From a checkpoint of a small transformer trained on Wikipedia.
Size: 17 layers, width 192, 3 heads of 32, vocabulary 1024, 6.81M parameters.
Architecture: no biases in attention or MLP, normalized queries and keys.
Training: 310M tokens, 4728 steps.
Each number is 128 + 24 x the weight over its row's rms, rounded and kept within 0 to 255. Layers, rows and columns count from 0. Numbers have three digits each. The size before them is the row's rms in percent of the matrix's.

# down: layer 5 MLP down (transposed), 768x192, rms 0.0623, rows 575-674, columns 64-127
# up: layer 5 MLP up, 768x192, rms 0.17, rows 576-675, columns 64-127
down575 101:122125112143129131087141146111117126129165103109142158158153137090086089104130147125086113154081154146126136167134124109083115167085159116116124134123142125093136092133108134116085153152109123
up576 105:100158120169154148088090146141161084140068167100144117131124101136145119122154139121109136086163130160132099161104140123126068105130140148122119126144131148087112110116116108090181128056137160
down576 108:112150122139143131092095117125114140125132107194111105142096129142127126140128109098130129109106150072116124090137111144107083109161079141107066119113160181125171140138191148152114119111097098
up577 092:107113071112121117088109113121142143093092133149143145128126190142125149140174142195100120142171138139157140115135138131150129168124092148126128104140131112106169161131118143144129136144122128
down577 094:126120108059133147134136159092115156097109077116139057141107163120083093081150136150112090129148079125134146136168161112107124150095104119125110116124167073168149139124112178122130118122098147
up578 104:134124112157136095135128110144101117148138131118132111168079128129143116113118141128136116144119160084121107124145114121149164118071129145096168107080093176124123134130148159119149104150091131
down578 103:124163114142143104116151098137147130122099095134157116131101133084164142150126161157184102133120132115131119131144138143136115084143149142133100161116169109135125090141137114156094134107133130
up579 101:164186119116122142120115090143101107115118133159091120142170134135181134122159108143112103117104093119114084111082127146114109146157135133113141135109122154099141107136073132121103102092098142
down579 104:127149130108147153144148127089150147132178123137093139142102101159112116147106116145149138143161091141129110152118143159128162124098159114159100132185112112121117157151138133101115113124132074
up580 096:159100113129142128156120139127171119137074179086125097146120144135148199127138155137117132117168080113151142155141124136167091128127141117146149134132142088153129129092126138135126137119118144
down580 101:148129114129120127075144153141092138147141123143140136132104140172109100098135110107139111172125129072124111115112164091105127091122129048087115092151148131170178082118111148094170171141101157
up581 111:160151116169135136131130113109137112152102191159124124086134150112136106131136157138125120114122160089089088119120100142066127103130139153113142172137188111099122124132123101162096126125155152
down581 103:117124160158093140085139147161110148096104146128146149154128131122171169136105071115134150104094105157137089140113152189117145102132097144153134119098136145139099121142152095128142168126120140
up582 110:093138134094145138147165113116103129128127140122117115144129147194092140140148141164132144113191110135102150145101143148136154096121116131141113141162113139139152179110084130176121133155120140
down582 101:144154110168153110164114108105138083087157103144116131134093146096125090084127156170122133066083134137145137125134108123100113162113110120121114116143126105083169149128091115091111108136121172
up583 105:131106140177139140133146116133162125146107162126109130148138137129092174098102137160155137146150137138164132152157138139145142107095095159153104114137083156136147147108117159145071144130102147
down583 101:131136159106102119119149149162121171140156122171120151153104143156112163148141113106189121128129128096138131145122156087137142162145157146143117138101121206122110107103103100141103111163140115
up584 042:095118120164115102130115140080091116151135151126093132113141168083161126149201132148149133107088143104128150147121140156166087133133130110155150132154172109119105113104119129121122104126182120
down584 042:185138164144129147106103096126159092112120118132116098104159138125151130066074122164112107131087127163121114125084097132127174109140196153104135126083112141111170117058128087096163136114111141
up585 103:135153125145150149124137105121113099090089132122149125161175158160151148106110131093089138135069167145122163141129131090123079141103088145138120134128130195146137108137109127114088139148088175
down585 109:134120122136122147082097066107160100081150104124095100157156109165114133140123150124093094120170091153134135137128118139120127158141155156152113131132092125104089155131130111143111113153130099
up586 111:091187091123151119151120131134130137137152151147102097181110177104147127129162163166120157110132158135108113109124092111118170094099123112142135125132153126132170121117140169108149098158150137
down586 103:120150105122128137126168182151122155115120084117113097122125103109108120144142147165135146088177152147188109111144123158092112135148108111138117123129160120125119140119141146118107136146123171
up587 097:100108142101135119092133121084090103119138112151160084101146087150150145123151104170144124092101068173131167125113129124112146141138112115092120156116131160146123120170155144157166129108131125
down587 106:130119140131152124093170120153164112137133161100117087142128084128114088127140150145143165149129109155126177087154157070162121094122104101130151117127159101137122157118122137112141130129140150
up588 103:130118114121154120118117101094126177161158128114089117127140123120150106123154136121126154141090101132131162117165155165117122123152115162137113140139139133139129136129147114107090097123070114
down588 105:065139120109143129117157098152118173103156116165127103159119136121131098087168136078115152103134121110156136122148140126130105151133106149143139119126148097115129110104135194142181112112149127
up589 095:182128098151130114095088127131091149118070146120134090158152154123131147099121135128105164126191133130143102105110118135114180096150133179089131131145156116132098152133125125100113095162140131
down589 096:132139137127137138144125139096158092145138108142145142189092126132141117138148149171105175093126122127143138096103088075126122133137146120128139149123108068148104114082150146105140134129117099
up590 109:146145110094089148133097094140130151106092090137103124133125131097165109104142128142107141098134143176140109119112124089129132182145127132134186107167114146162142101121132111160143113187132136
down590 109:127078169145192117092152134134111139166134110127119129131110111130103130165126083118114107107122128148193151111122116127126156098117178119131106145127154085101141147143125166118125143114138116
up591 104:140128125162124124159124152129112109145122149097128080120114129171117100131151130143150108106144156132148144195106107163138114117154076135145149111128119117158144135126130145133166108116143141
down591 107:125119096110149102096126118121127153116117119124160130151128118114094135106147106158166115143124123122136088102132139123108111143136122127158102115163158085109118147107159111113104107083168100
up592 092:127108154145103118147143105091131087140123134113101132170129156083128106136094121164100146156089150142135150131126140113139145185131131088125089135135092109142117080108120114132119112139142090
down592 097:098126191165094130160086127135131141088107125122108105102169154148122114109093125114136120145121116150097090141127154143100107168183097143141127154142093100153111149091120152110104118145135138
up593 098:097095100116112136117122119123107110111115120127140108139131112123122120114095106146148140151120125104110113123153152122108113102183094125147151106145111158126136142171114127154116120109115157
down593 099:129152091148122152147154136122142179141090136164090207142110154109119120150140086098146138110128118132145136109146156120127125128099128077167124125122112129144110137136143124181129163116101118
up594 097:090140087132179158092151117119136121105089117109073106120128181163150099086113124155133099127134121074093095162146106138122106120126131152163101124173132131115159132124133139136193119130117162
down594 101:135139091128105146133119074130138136075133186122115148154124156114116134176121138141141114146136093102156141089139139142112161133118123110128134156158141160133154142131098167136145143085137117
up595 099:144114123152166116163115137079121110151114144108144155147107116097084143148109148135129089145093134120140162168091101121111101162147101118138120109134119116122139098155143153127161129141143146
down595 101:116187130132150123098128088112135130116149157121077141128135115122087109083100128088132153127124135104109157134155123139153162160148126152155130121140162122159113161138112148112155110120163142
up596 023:119112155146124149140118114100111113141176152155130155137101138137160153088113101140114153082111127133072148100123140140124128123119129165078133097167118119126134119132139127146116118121162139
down596 040:135113140116129128145086112110152134148150177121071105137121147142144095160120144145171143128156110099164091112127101138133111123131109096130064146138125186142148113125147128091111157093147102
up597 101:193175102133126061121121137116111173136093125127136125129153137136151179120140128141136143130128124141116135122108155103133134078101161153124182131138129135132102152139159111144142162147116119
down597 101:143139106144148117131155124129122119095170127119112122128124116183141173136127160150105136159154118119112149132121164113084153151122126120086129158112121110096122141131165123084137136106114099
up598 095:170124160116176165153143125096111113134112162150119160098098119153138111109109132095142109157067102140107128112138135143142088120127097152137134119143161125138092157171097140085124128159136167
down598 100:112095122156100111142158141103110141178113097088173139097120109179118127105134115092134110121129166140156149176104160141136098160112153126144110161118109183112132110176167137126117093128132168
up599 089:127134144105139100108101142121118131106154132102158124128175099147090155126090148142108112098118127114138105123167109133146138140163107158108132185173128172131143140118107138107082105105155120
down599 093:116094112071138134140091119123146133093140124133067152113117107139155123101147166150157128137131131118122157112162167138122160110154132167109104180157132146124145173156126122155127118151122120
up600 100:121168142102108094156137135127181154122138116107134129126106112117144129109158114178176153120090106141115124106131127177136100096115136143142167145187087131135148132143112135131137131118136103
down600 097:128150128060141110130148114088126096100102146167134127108100109117115112130161113114139114114134138141114108187151154093121048165118105156102131132135126092159142166133105135097105138100131134
up601 094:159131101149151127114077109111171091166104193127146150119092091146135159130133123104127121097152121111162143133153102134125121149152132077114131141159107114092125113142089117141173139106147173
down601 105:123106148140115129150115141099117134131105127117137164062136170107131124140131168145123146108117144139111147116102148131104154122102129117095130158117138148107144172170095122129136112131155183
up602 095:117141111151151130153105159130116102166075114137132101121159145123127149140065075094150138147104106097124140128103134059154143128133121125137121149187154159080083136131123128164143106104132109
down602 097:121169142127173122172113126130121124138135124114116108078157110149130079111127119122114135147172138142134123139101133095145158166089128127133118147104128120098105097134068188104181103118137116
up603 112:133121112091143141103141139116166092134125148127102097129149102153075150110150093114091165105115146129139142122086131107125119136113144133125186152147156119158139107125137101128095149092149076
down603 106:172109125143086120115121106157145062175136112135107120107118117093093123178139157129148119140104159195128111147132131127117110155096101099147134078168150168116118151100135116113122109159117100
up604 099:173132158136126157098130141115113115143174077109136101160125138134110149104116151127203125119149095132100132105139156137110100111129119151112167179130161112149125145111139138137115081113123109
down604 103:114099130098117139123141107126137147140176128151131101101120127124159110093141158125195115123143145121112179093106165123141167116145098135109095139136137141129091136105155127116140146142137144
up605 106:139138136111116135120146158155100119123119105125164131131136134103142156109127082164136166138146156141126127104133175170121124108132123135101142152103116125082119156147079123127085116148141089
down605 100:166149138142147125161088183141138170092127131125151162150126148150141123180121129165102123116142172112099145135108100102102139124130151097133131163109146103143141109087135164143149182129109110
up606 096:121147160099167147129107110132123103101121108126184084142112173190122170151109135105181130126111162138121106140163117091120085140140106093140122130153102135139115109121122128133110146141136153
down606 095:097145127091115100121106115132163103142119142150123111139131157099132146154132129155141138157128159144119142101135153162074128132171109083102141134130179079126138138076125182147198122100147134
up607 097:110160113105150130128126149166134157165091096111139078076087108107136144137160108133152136112099117150124167138110094115132128108093122145115133133172103191125100162121161141097113101132108140
down607 094:144117121137137123118139102153120214139136127166108111089085131165122117123104134100128106136131145147153170123124166139111153128111154114134143126169120109136103120097149160089175146167145157
up608 099:141096094122132116123154137144153076122150142128129134112146129122114138115091088117132124118124092101109122143098158125113089165125177127160147124173101080087177126115087162120139121105136154
down608 100:177100103119145119125150134175124102110178128120094141120151118135149188155127144150142139153127109127121114103072146138146129146114153115149127081191121129105078139133122118133113117102133073
up609 097:149086141146133167164137118158092130099173127107149098172121086118122113143096138091147112130128139098108134132117114158152127116159114081115135100115104155146164129095136122120126117071111132
down609 100:149132126150118116135129127140120098147173143130111115081114167101126165128070112118157141156147113135140121129154097130157083151140146136105136111168115146117099150099107132122155116115136094
up610 094:154110130093154113129145128115102181124095111130157102082143167149125207127163133140100090095176114127118098106156125080127127149128126141153152105142083132099192156141122096145105175141145130
down610 093:142132116096137129113158138143180161121119139144107133132106144145114180143137107115166073137151093124147130103129107110159145105114126114178102160146137084161165149135110133162109188126120126
up611 103:148116108152145121091155107122169188135118128101093088137165124169138134108077168121137143143138121142117123063137135083134102095139120109140155162144107122095118130156154122119102117104135101
down611 105:097111104126100134097138141168144137140148179143139108102124073128152115124165178097103129154090141116131088168124128117133162102106111158144154115120109096139148123113077094096127128112156137
up612 089:122157099131098123134120119129141172120098089159145076107150089136140150116091075159088162131152155135150069142130136143105122152129110137163116139117123109132156159144136150121118133145136098
down612 089:121141085131132133144150160111143172137100113139117155116147153112154098173163126109127134135123172091129142116097138086096132181139090122147150143113119108185171162111091165141092147139117132
up613 102:105109129124127158109132124171160128131171137128122118158095154099117185133126087132102188139100099093088138135138115148119156129090125086144128115152100180144126119149124146123088085095120083
down613 099:137129114137119100127141092082094159157139129118138131101141148125103135135135129117139098134152112102137104184110065082127112115119135136166154153129114125122111093173181130147142116115127137
up614 094:140137109115085145101111132106152137167083102125151108132179140080117129154112096141151102074107105142083116137132119156134150137124138110146123119127126129161150124142109149109121142124127100
down614 099:112132128124140143108121158138066119127154122160142119106155163083135129088141117079146118140120124138161152138099140120129131171128137120139096158096142159103141158140159136127124130133110137
up615 110:119115147130107144076124111143079119132134117122181111126121139084178138119096111131096126157151125085206142115116096135119123150145091163145136121133141150133157170152119106148110135212080113
down615 102:088102103176152122067143115130143124142146130070101085113124144134110154119105158126123122095098112134150136120138092103140120112104116131185121086120121121092117110144126160103116145121134118
up616 087:135131137124131138143107161111104178102101116087140149140142186092121149108107126104065152087150127122141122142152120110153093150134151161081063075132102134132097162164137120133128110115180148
down616 082:097123137073129115139154154165145162157156141137137110084111164120152102105118134122103100139149087125155186150122174106103128125108158125096116128086135123145137133169125148124135180130133152
up617 103:161121111134122150139164119100165137138103111117103130149161133129101127115071134089140066150120150115140150123122101112129132121127101121127155168155120090108134140163129105165127138104132129
down617 103:111109073165089104089123110154141186134113148098137135112126083161150127099115122118114140149137090109142168130140175086148127119109159135119099151111118131142120128125110127178108125152121126
up618 097:097163138118132163149107115133136130126108150109144171126076126154122130130119153097128145103159126118113152109188114131108142115148136151169102156155127134128155129137123126134142122107129095
down618 101:116101100074101118131091139132117161125109148138144119132121171186141096097152159103140122144135141148161151163143116138071128148154153115133131102136118104106113091136107122174169125076167122
up619 107:096169122141148142119087143145110098117096131114099092109181143161158167136134105152146098130098145136179145126106113156145100102124136168106092136112136107156139119087153120119141143181111134
down619 101:083142118133116107112127100166145105097189099139118115122134150129097141082148144139159132165110144154090103081140130109144122158126100113073152103143150119106140091156095082100123122128120092
up620 105:094136128181112188123113154058125127120157085151132111125089126104158114107137146121135129133107087117115077140101136167108084122138117089138103165152120120102179102110163111116099145155154147
down620 107:144158125157136131099121122133151100130153123073172145169097131116152112126071149113115103147149148130132092128125137105074166130142112103081119126120131098165171090114163130107092137123145116
up621 090:155134170181123174125137161126115123164132140110135117127147149130192156105155152164111115160137137144113113142096118106132105084123150118111112145122123116160102103148140134121112134155114108
down621 091:115115161121097111148129099129174151130160164130074160130117152130141149130080144103123121122120113119116137167082117135126134135112123132107133139104089154119148105139126143139127150156131130
up622 112:109131123156148128143145107158114087133134153128137144113130133105179140133140173108144114165101132131164120148156162128093144090135087118133150110106130115097125157114099133149118151103129064
down622 111:113147137094084149098110134133105140134137128152170163136103131101110151092118088145139156118084131123111148088139167127157120133135136100093109118133086148156131135126172132181075142113073144
up623 110:136098066122114118100119136145114172117150075139122145163117160127145099113108082132116168099121135134157117164103116123143145148125136151073147095150110154085083146096114209165101116138137128
down623 105:131097132152126124145140124150140155097151134121111158130126145127153163127145110176116136137148098154170139129108124128114126087140142135155096122042143102089141096130108160106090141119141130
up624 101:120113082126121133127106146110122129125159124112106200127159095080133143170110118126134111147099122128169086110140124116164147129104171106119147134138158094112146087131095127107135107119137131
down624 104:165141134121094113143152124148103121107161124137102102117112136136118110153110140104090109156127134116099109087174127088129150123155132067128110135129153127132148130129107106094109135133108083
up625 102:112141147118128126146158149115146157142139139161117154122119135120128126127153127136166125160104142130117174048118146106146106171115102137126141094098154160098126095122108131113111137142115141
down625 104:119141132121120127129110105142155137173138136097144119170156142119114093131123156170177113186094120139113126152104164114117148097143100114091095151129106158081104178095147176141118163133127125
up626 103:123160152126156097102065135101144133145104071149131126124172099122119122071131088168097139121089148108138124141145121120119159102113121140144164130117153153109148140119140161155097094142142113
down626 103:155143115108129143137145118126091103149126176126067140101104122158093104137079105146115158153128151134128123116108132158136105160088104123127115153111105106146092131168097134128108126112129117
up627 095:102142124124137127097161127133122124112115151146128135078161117097119106136168117058110113158115120162149196159125123111147120145119106126121158110156068082119067118120158132098118111148142141
down627 095:140067130126119152141133124125086107095116123091091142133112142140109106115099139147160085106135118115116146092125165153091137103099134104183120118096146151124142140099123135145136114113126109
up628 104:133154156124095133124120150133110127096152160143181151162100131109079092150189113069153117096118163110134136105194120126118144122132139111117135102143117092116154090149164152097144093164180123
down628 102:125146152114139140163142124184127164102170141107153177122157137109126130104107150110142066138166116125092095143149146090143101138134101093163144148132146122160153142169137152153139136138103103
up629 095:145100131113159138135175113154106119104141148113133130126155123106107115146084137092134162155109130125119130150072107121110171157160115136153107112145153137138110122139109127126139165117150116
down629 098:178141158136076110141138128105118117133147140133137135123135107119098081101122154122147146141193153123137111111105117169102117136123154105151110117126114139153153109105145184109158120156127106
up630 100:104118103146130164129121141080151134141138126156135153117100143108169153115158113083128082073091086126168080136118129166117148142151137122152130154156096117165129092147101141117132129165131111
down630 103:134149086122088133146136138176140113137122149124143117116098147153123102095126114131114125087164133208121163151119105138112136130118159113161098137124153122124131156115136125129120129134139099
up631 102:149125117068104111106147142142149103118112091149105145151121111106171139127133103129127133071095123193150133084098169114165145152150118112145140137132119105178108137152147159120081152087153091
down631 100:158136127114093086117126134100139112136108106147132114096135114113121151148137146162127132120147115171146130130109121152150159130099148135132114164125140164153133104145091154189116156094153108
up632 095:120151124109092093084096162129148108091093120151098134089092094132110170108108137178163087109153158131095104156151127108156137104117159144135122137155167159170119125185145158136151127163123146
down632 096:147146079128152144091143145105131143132146117108113148188159093130141107138133143129121117116110125146147115144130113137155110123156123106106065126114144124131149173163161145096152130146077119
up633 107:161145124171108092096151158135156103135110146125079107122111150120089129123122131107129148130123121134141120082138100141133104131132133085153127085153112109115127081146143121118146104087168127
down633 107:107149143118129122142156173157135114097137095124163151127123119135126083101122122083122067160140097137096162115129124081133114164152157147148180124129148128141147154089110137151187094115120141
up634 113:145136137141133138167165122089125125116176150094097110170161110147130110139134132131130125154152157141124117127102139137153112107159088154154126141119141149145115163191130133110115133135114164
down634 106:135118163099129145117109139148145172106152115129129145108181064111099116129129118150130153133180129141092120173103162123121119137102134125171163120137167151100132172163143094153120127148117120
up635 102:113135123120108109100133139130164083157117128128112098095119101109131157155101143161118125090079139139154098170166122125129119131091085176140131097155127135129135080122163147111139106148098138
down635 101:117101095126194153156133145126172135143113094113130106152123160144132164124089147152128097124132128139114132140135110130117126084098130125175107126146130116061100101109128174128116084122122132
up636 094:158127144109146117090152161109091143127139143137145109146155132149077125123139076129103166130095107072075101152157142150125118115093121126110120111090134157136122137131140126108116073144162130
down636 093:133125137127138128147146158100141136113114120158135119123140128108076123095117143150144132138113133120078109118125158141148111138109110098109162142135127127161114100109159146126084134154088115
up637 109:135135155097153122130173111145089149126119139153106118128106133113148107132135103163142175142130120148076142154142096150106134113094121120140164116119097137143118137174123168160136165094129145
down637 105:112134146097061144095150125108129122121168159103138146144143160109182121089153151165100126138113127143095128156150119127098142116159155134092094129141089163121138111112169127165163135097114125
up638 093:133161131137165106132128148136067152140146163100148149093119116163144138122110123154166096102125123112086111161139113126135176142140122121170096111130152148159152135136085148139093088103110144
down638 093:123105134142130111127144113090113105121142186128151107091146145119181113123103101145135067140142094149154093153112134121082117110112102117096124130156109114143099160138124194165166109108066097
up639 107:121116107126128115087158123115148149116103153146152107181123133113159119087151152134141165155070117103158119127099145126162118104127131127128172120120151166127115127144153083099136153121094091
down639 105:104111108085129098152119124141117128135151113120152104111112114106125129147127085103155148116125180118190136117115095117169144098091125124100140155115129124119093129143114155100133146131084110
up640 099:107169125193105107164109137159146118129151130146133105151114143132124143121151138121160106166097109126159139144129114121097128173155137100139143087146129157140143132112098159179127118085128097
down640 096:126157081127124092154149097107165131134125143147115122120115113094114147136115120141183090109154118100111115180101091130120113140109169116166122139099133056157129084143148113151133112122115178
up641 103:122151108095113106126097109128117120085116179085135116146110147083149175103122157155098130142131138131102151165159137124132160107080159117113125147127097161124118147159153105143115152161091143
down641 098:152088140147142132126130161169181105117162108144121130126162185162123119085122121159125139139115134161108115122132097137143123164104138121112111129104084099129118081144112144112094125135108133
up642 096:155122165123143126173087098163099148139121173143131144159167141156150158159095143142128108131139119095130130135109097145113119088104179101107107167173105154082141154137117133144136137131099084
down642 096:094121124139111059117121148166098150136183128141119080120124140141122161090145163129117078155119081100122097136106125125104139076113168112103120105098140157184171147097123090134127185136156114
up643 093:083092134157129119139140165078114143186140122091131173119141123143122146131149092126173128120108147142171114125148170097166127137149125145129105132160134141127107144120125097136139142124146128
down643 095:097117135078124111126122147130135127133158126138145128150153128126108107156125122150158141156137157135090132111166126106089098141173100126117129167089117100138163114151063094104138169079119118
up644 091:144163133134109133115158111129133122159103070169131101152104101109102150128120123139113148096123119095174139107163106104154155121097110153143111089177111159120140170156087115145151132128147110
down644 095:133155143136138148148155133130161089160161140152161126111070137141169133115143135088108148116134166103141140093122111138125153120116123145105147146159151098164111130123129150117159090157106087
up645 098:140130155114067131144095160107123136061130128162099108138145152157110129101113157146131119124109136120103138126133095173162152162134167165140142116107128094114111082129103092159127145116149098
down645 104:140119118164124103143145103151128132149111148125152120090125132130139073157150099135143114133154129128118075178136132151140141125172142135124106121121167125168093117118119138126109189110109111
up646 091:088101133146143127129118142111121092156170146123104116126088140120132110116176125152119140153107107166098120150156116102163145157129113152112121119128113093111116132136122113101125125128104131
down646 096:138176135102173156124113135084136157114119113122108117137113164148128115114119132133152089129094096123144131138122144127099071124155154136073112101163154105116077117135132128090122197151119140
up647 099:130121154156135097164123151101196118111121181126139110138126148131135118131126143135121118083097117104091141135141092147126143120136158128152158151127110110175159181146132160093104172153130090
down647 093:157107113153138103138158129125150126190146132100141173109126112126100138131129119166128135103152113125154133136126135116081115096121145137127111124146190122165169161157075157136114146130125150
up648 099:172134155142089106109124111116101128111127160144115173132156121105127183155179102113175114128074122112093137169133180115121131108101139129141098106151142137138136119163164128136109144107152126
down648 096:143150139133097133109123133169119151129156144150118126150119093164116139116108115104110101147155113115096137159149156105102109138135126109129082121140102119151160142143112091158084123138159121
up649 092:177139067157135121118105117123166162158091110121138148162135135139112161127145097179093134185110109181104136139125113144126128158171114096129113138162152157072120118156095122121124089118139130
down649 093:147114115161144129088139118117158198090162085134153114134129146158122132086142114156119147127149060108121138155136124107178145163146107117137158165138110096134121093145124130129110131153157150
up650 104:144171133141064094112163100103133112117123132133130138153132161093155154112128111105137185124106142147113153119143125116146119141118136124088103105155096153124119065141129100138173106113126117
down650 101:129120125104094073143098163121170169141129129143143130114114087137131094154133154118128118103105122128109114119143136104129098106163110127149107096203119106135145112121133098106126157144129095
up651 105:070151134151152145147125132161127115144125108113115107135134098154162134111111118119111090126150113124121105132122093119156142091148131107133115108118120126069101135143154089112124151162123101
down651 110:115098137134138148150121140164125153117118152128094113136102141134098092152105131167106142137136094181149074133121136084142080162167154142139123136115164127108145156074136126075127151124117111
up652 096:137147097122082127145139157123111149047124113153127124154116136116127153127134135095166104140103113090185118129123147114189138181114128093110135122112107116125120135117122158110067151068149134
down652 100:106107124119137162119136118152131159129115123130112132086121151120142144137144151083130103143141149136149144115141138109141126105114076132092115122125130105103134120143129117128127142118150140
up653 088:121124153118142106124113074124151153167066085119158134105141160108153129134137127128176143101079137057082119151163122115101124113124115120117123122166129156156137128173145159093124116124103139
down653 102:105131132090126112102146128164134057105133118137149135135164119090116132112150132119167098101120127088139110112126155126070134142154150143146070138104123125151143155088160128149077088116110083
up654 112:136156161114123119123136142148131106112102140146139121104131138133146144155116127115080155159119156143106152146153131116140158129105133125099123106138089124069132128078127081140134137132130126
down654 110:127137129129135151120157107128160134136142160136130106131146159131128149116137140114095125104155104123151115077153120163114157129118122114112115118152134123105095130098142105130097167130141126
up655 101:147099145088122131102146141101097125166132114108255131133138140139129145120095108120113152151121142140144133129141127112127108167130114128123085137097093150124176183109114130156157130151132138
down655 103:118123119148104112114165084131128123140101142096101089108117127153089126127114092113139152175145132124126118183141149122127148129134109162097121105149099108099131127153095102076132143137166134
up656 094:102081093090149130124143134117107103136104152133099113159126187151156165139126131162114129090134119155089131125093150130132157160182126084152159147147090113117123125130125113147144164095157117
down656 094:115138123125157125107151156151118171107140158093156122122105163112162130153169116131158150119098116128110109170100118118124155111130108113133127134094126128138100149132123138096125181141134117
up657 100:102121097148165133089105158088085140132180086141113151180112098112189163146103087144145102108128123128103128109121084164094109105149128148091095132102136159131135104142137128124103115108120161
down657 101:097101115104118139131123127140133107135119104141139140140143114108164078118112117140119148104127142140120104182132112133126145120124129126143115108152130114132083075138107080140113167088137129
up658 103:119126078157083116089144142129121052126145170118122107164165143133094148119144130097121178194127119133079126144101102136111171110179124147141108147181093116170124136137105131147146133140146147
down658 098:128089142104163143074182146096112110122144093148155155164101151119084145121152127149114092159111136143153173147143116085088110150132149076133101102113165145111110097106104103147125146107109151
up659 105:156173101112150148140131131126105120125093156146128107115102121078144176133119193157100142153135105128099121130157083142139094141119127133116158124155145120081091116153097109128114087114168140
down659 104:170114129087140133122122160106144125110116127099125159128148111119135129099158114143170126125137093164146123149144143097115166131165134129122124111076159144103122160123125115154124127108113144
up660 089:096159121145145133152113146137194121143142139125100135126143110150144126144144086136155085155170118146165105183134081149153123105151153113094151105109121145118124100164118161160125143126126106
down660 099:131101129162120168089154122124169102096135105115094136118103122165143098107119116144133069111171153119139142104142158115125097127123126144116133110141150090129136159102147125092126190152143116
up661 104:170152107104120087114113122109118115119146119157147121145161135108104139106112120178098149127130111124159183169140138137151137120112128169114187130192104092135143090131123072137161127118132129
down661 102:085150073110133116190130140144131100109099113116134119121137114127135144135143126133146142130141084137145149127147108152101103139104115150154148174121130128090160124150148123150132080158142141
up662 100:093119148104115133159107124116102151105132124118146142137118081132116125177137103100129109112114146148116094130129134111135118115138129141133125143200167114123158154122112132071140141151109123
down662 095:149132148129115129108144149142155154090121097104123146082077100137161124124138089103093085132090120116175144143145152112131154126118170105155150167077091122155123121141105213130152105135113140
up663 104:102119122106132156159133101159107132091122186072077143123125130129116171098120103115122103130107108161116131161101121124113136110109154151145175060154107137093133137120101132074103143153104112
down663 101:097131158176115159103128120134132146089112132127125131103115125093114074117178126095070119077148159100131135136125109148117117127166159119142116109097128183098131117110111083096123143109142134
up664 105:136155137168131179145138109065134122106100155097123105129152081133110148111127122112114111155116149156113124121156122141132126138142110153122129117110108132123120126115164146169162106138122089
down664 106:131134168157128114075092106154144149148170110129102129087146144095116120105117148124142156149174176121123148161116141100101175130070103167100118106137121134115118132085122111151150156137178148
up665 097:126123154113144133134116138107131092159090148117160163143121136116096150112096159113131115143108126158138126140141161167184142095120129173116082162101124092080106123151124144079102135135166136
down665 096:152123123114139118130150135139154088137141105143154148147093117131101106100144129070142115120137077129109096141128200174122152160111105099108142160118181105144091136108095101076159156102104119
up666 109:134135106110109163129086104111122147188131075138182115117124103125145067106149108161127121129106134160120145150163124139096170117106131086101169082135132102164135112119122113149121089124151159
down666 100:096096067107150105131121144172093157130145107149093160138138177106130124107142088119125151185138099165144130136140141084116134096131154122133080146140123114086131139116111174092145138125127106
up667 090:095115149101163081142091134100142117122069142107110141098127109102155135153158083144137138155159106124088136091137127136151113161164111102133124127192130112103073141133105149141157120098116143
down667 096:140134141097125092150132110148158168131103153139158124094082100130174084107107119126120115148123105149125096120111164121116127146094125099117072141067082117136151120152128155114162137109121150
up668 104:130106121098145160108134154095118102128112156120118155121162120100104156148118151124170085100106140110101123138117101153116141147098135145119136185126123106092148121150109126079121130146148137
down668 103:136144178109149150169174082156140136121129130088103179091090121155163134150123128143132125159126125125129143136102138124121143159155097149130129170142108135111140146100082140108128148161129118
up669 101:117128106151154121097103079111094126130084077159123120148114149099098099105132084111113151132126112121143175149137119107126084159145196121124155163128113146154136124130129124119114109142122093
down669 103:116151111129142103114117154135109152157054117130100148152137141153064080070145100118111116138155155118121131142133155080188151125142114125131139115152169119106163135132137096152128113141119147
up670 082:139169095119136133134092131113090120131113134122148125128180137139161134150110145107151108136097137129147153119155094140129136106116123157128149159140094153145164081086134139095108142140148106
down670 087:124135107152140132115090158118141134146165145155103132129113137114157107107080132097129102146128090116157161137141118140122123130142125100087089176097113095166148100075152161115121126130095117
up671 092:122158137132085138179097129125103122118098133103136095122148097107145116123111127167136154152113086117154134143149106128167122158121121121165102179129158144118132176142137115133121141110151107
down671 095:163109132132085084146121118096152164121119122108120178114107102102129101101146167149120126113113120130147164142155082140110111122118153082165115124106163125074102120142170135105098149131156120
up672 099:084117114138133155147138120109137204128114140113128141137108136117110096126149119105159107130097159180152142140115117102137107107115145113139082093153140167094100129137122109096108120127098067
down672 097:070139142146114107129154116169152165140121138113132125103132128116112075146101173076141152161157102124130128110122108121111127086101136081135120125101111134111080099113162100115117166137121140
up673 106:094155181099141114114134177096091153145132122138160100111117130181125098100132168145124177122117110109060131141129105154111084154097152092133121128176110150107137121136146169157120143103126115
down673 101:060148131141105109145168116140173129154115141160097111126110158156095143126114137106107092152150129180150181066136126154107128178126116112133172140149161133128118123068193141155152136133071123
up674 102:124130083152175150096159135134103150158112150138150167140110122145080132129121144106090058152134129139075124140083116161141103100100163107162112132164128138121100142133127151091126103139133102
down674 097:163086149121136130137104139146121119140143106110122143160125098127123106139127160168115149116111171165143135109099156140087135089144127117152133109121171106111151104116104136151154146133239109
up675 102:149134098092178146140168128146141140124155143132161133120136087099110076088147140126125126145113110113152117118126104168139121140162109130097113127129166120123140110135126163152130101125140097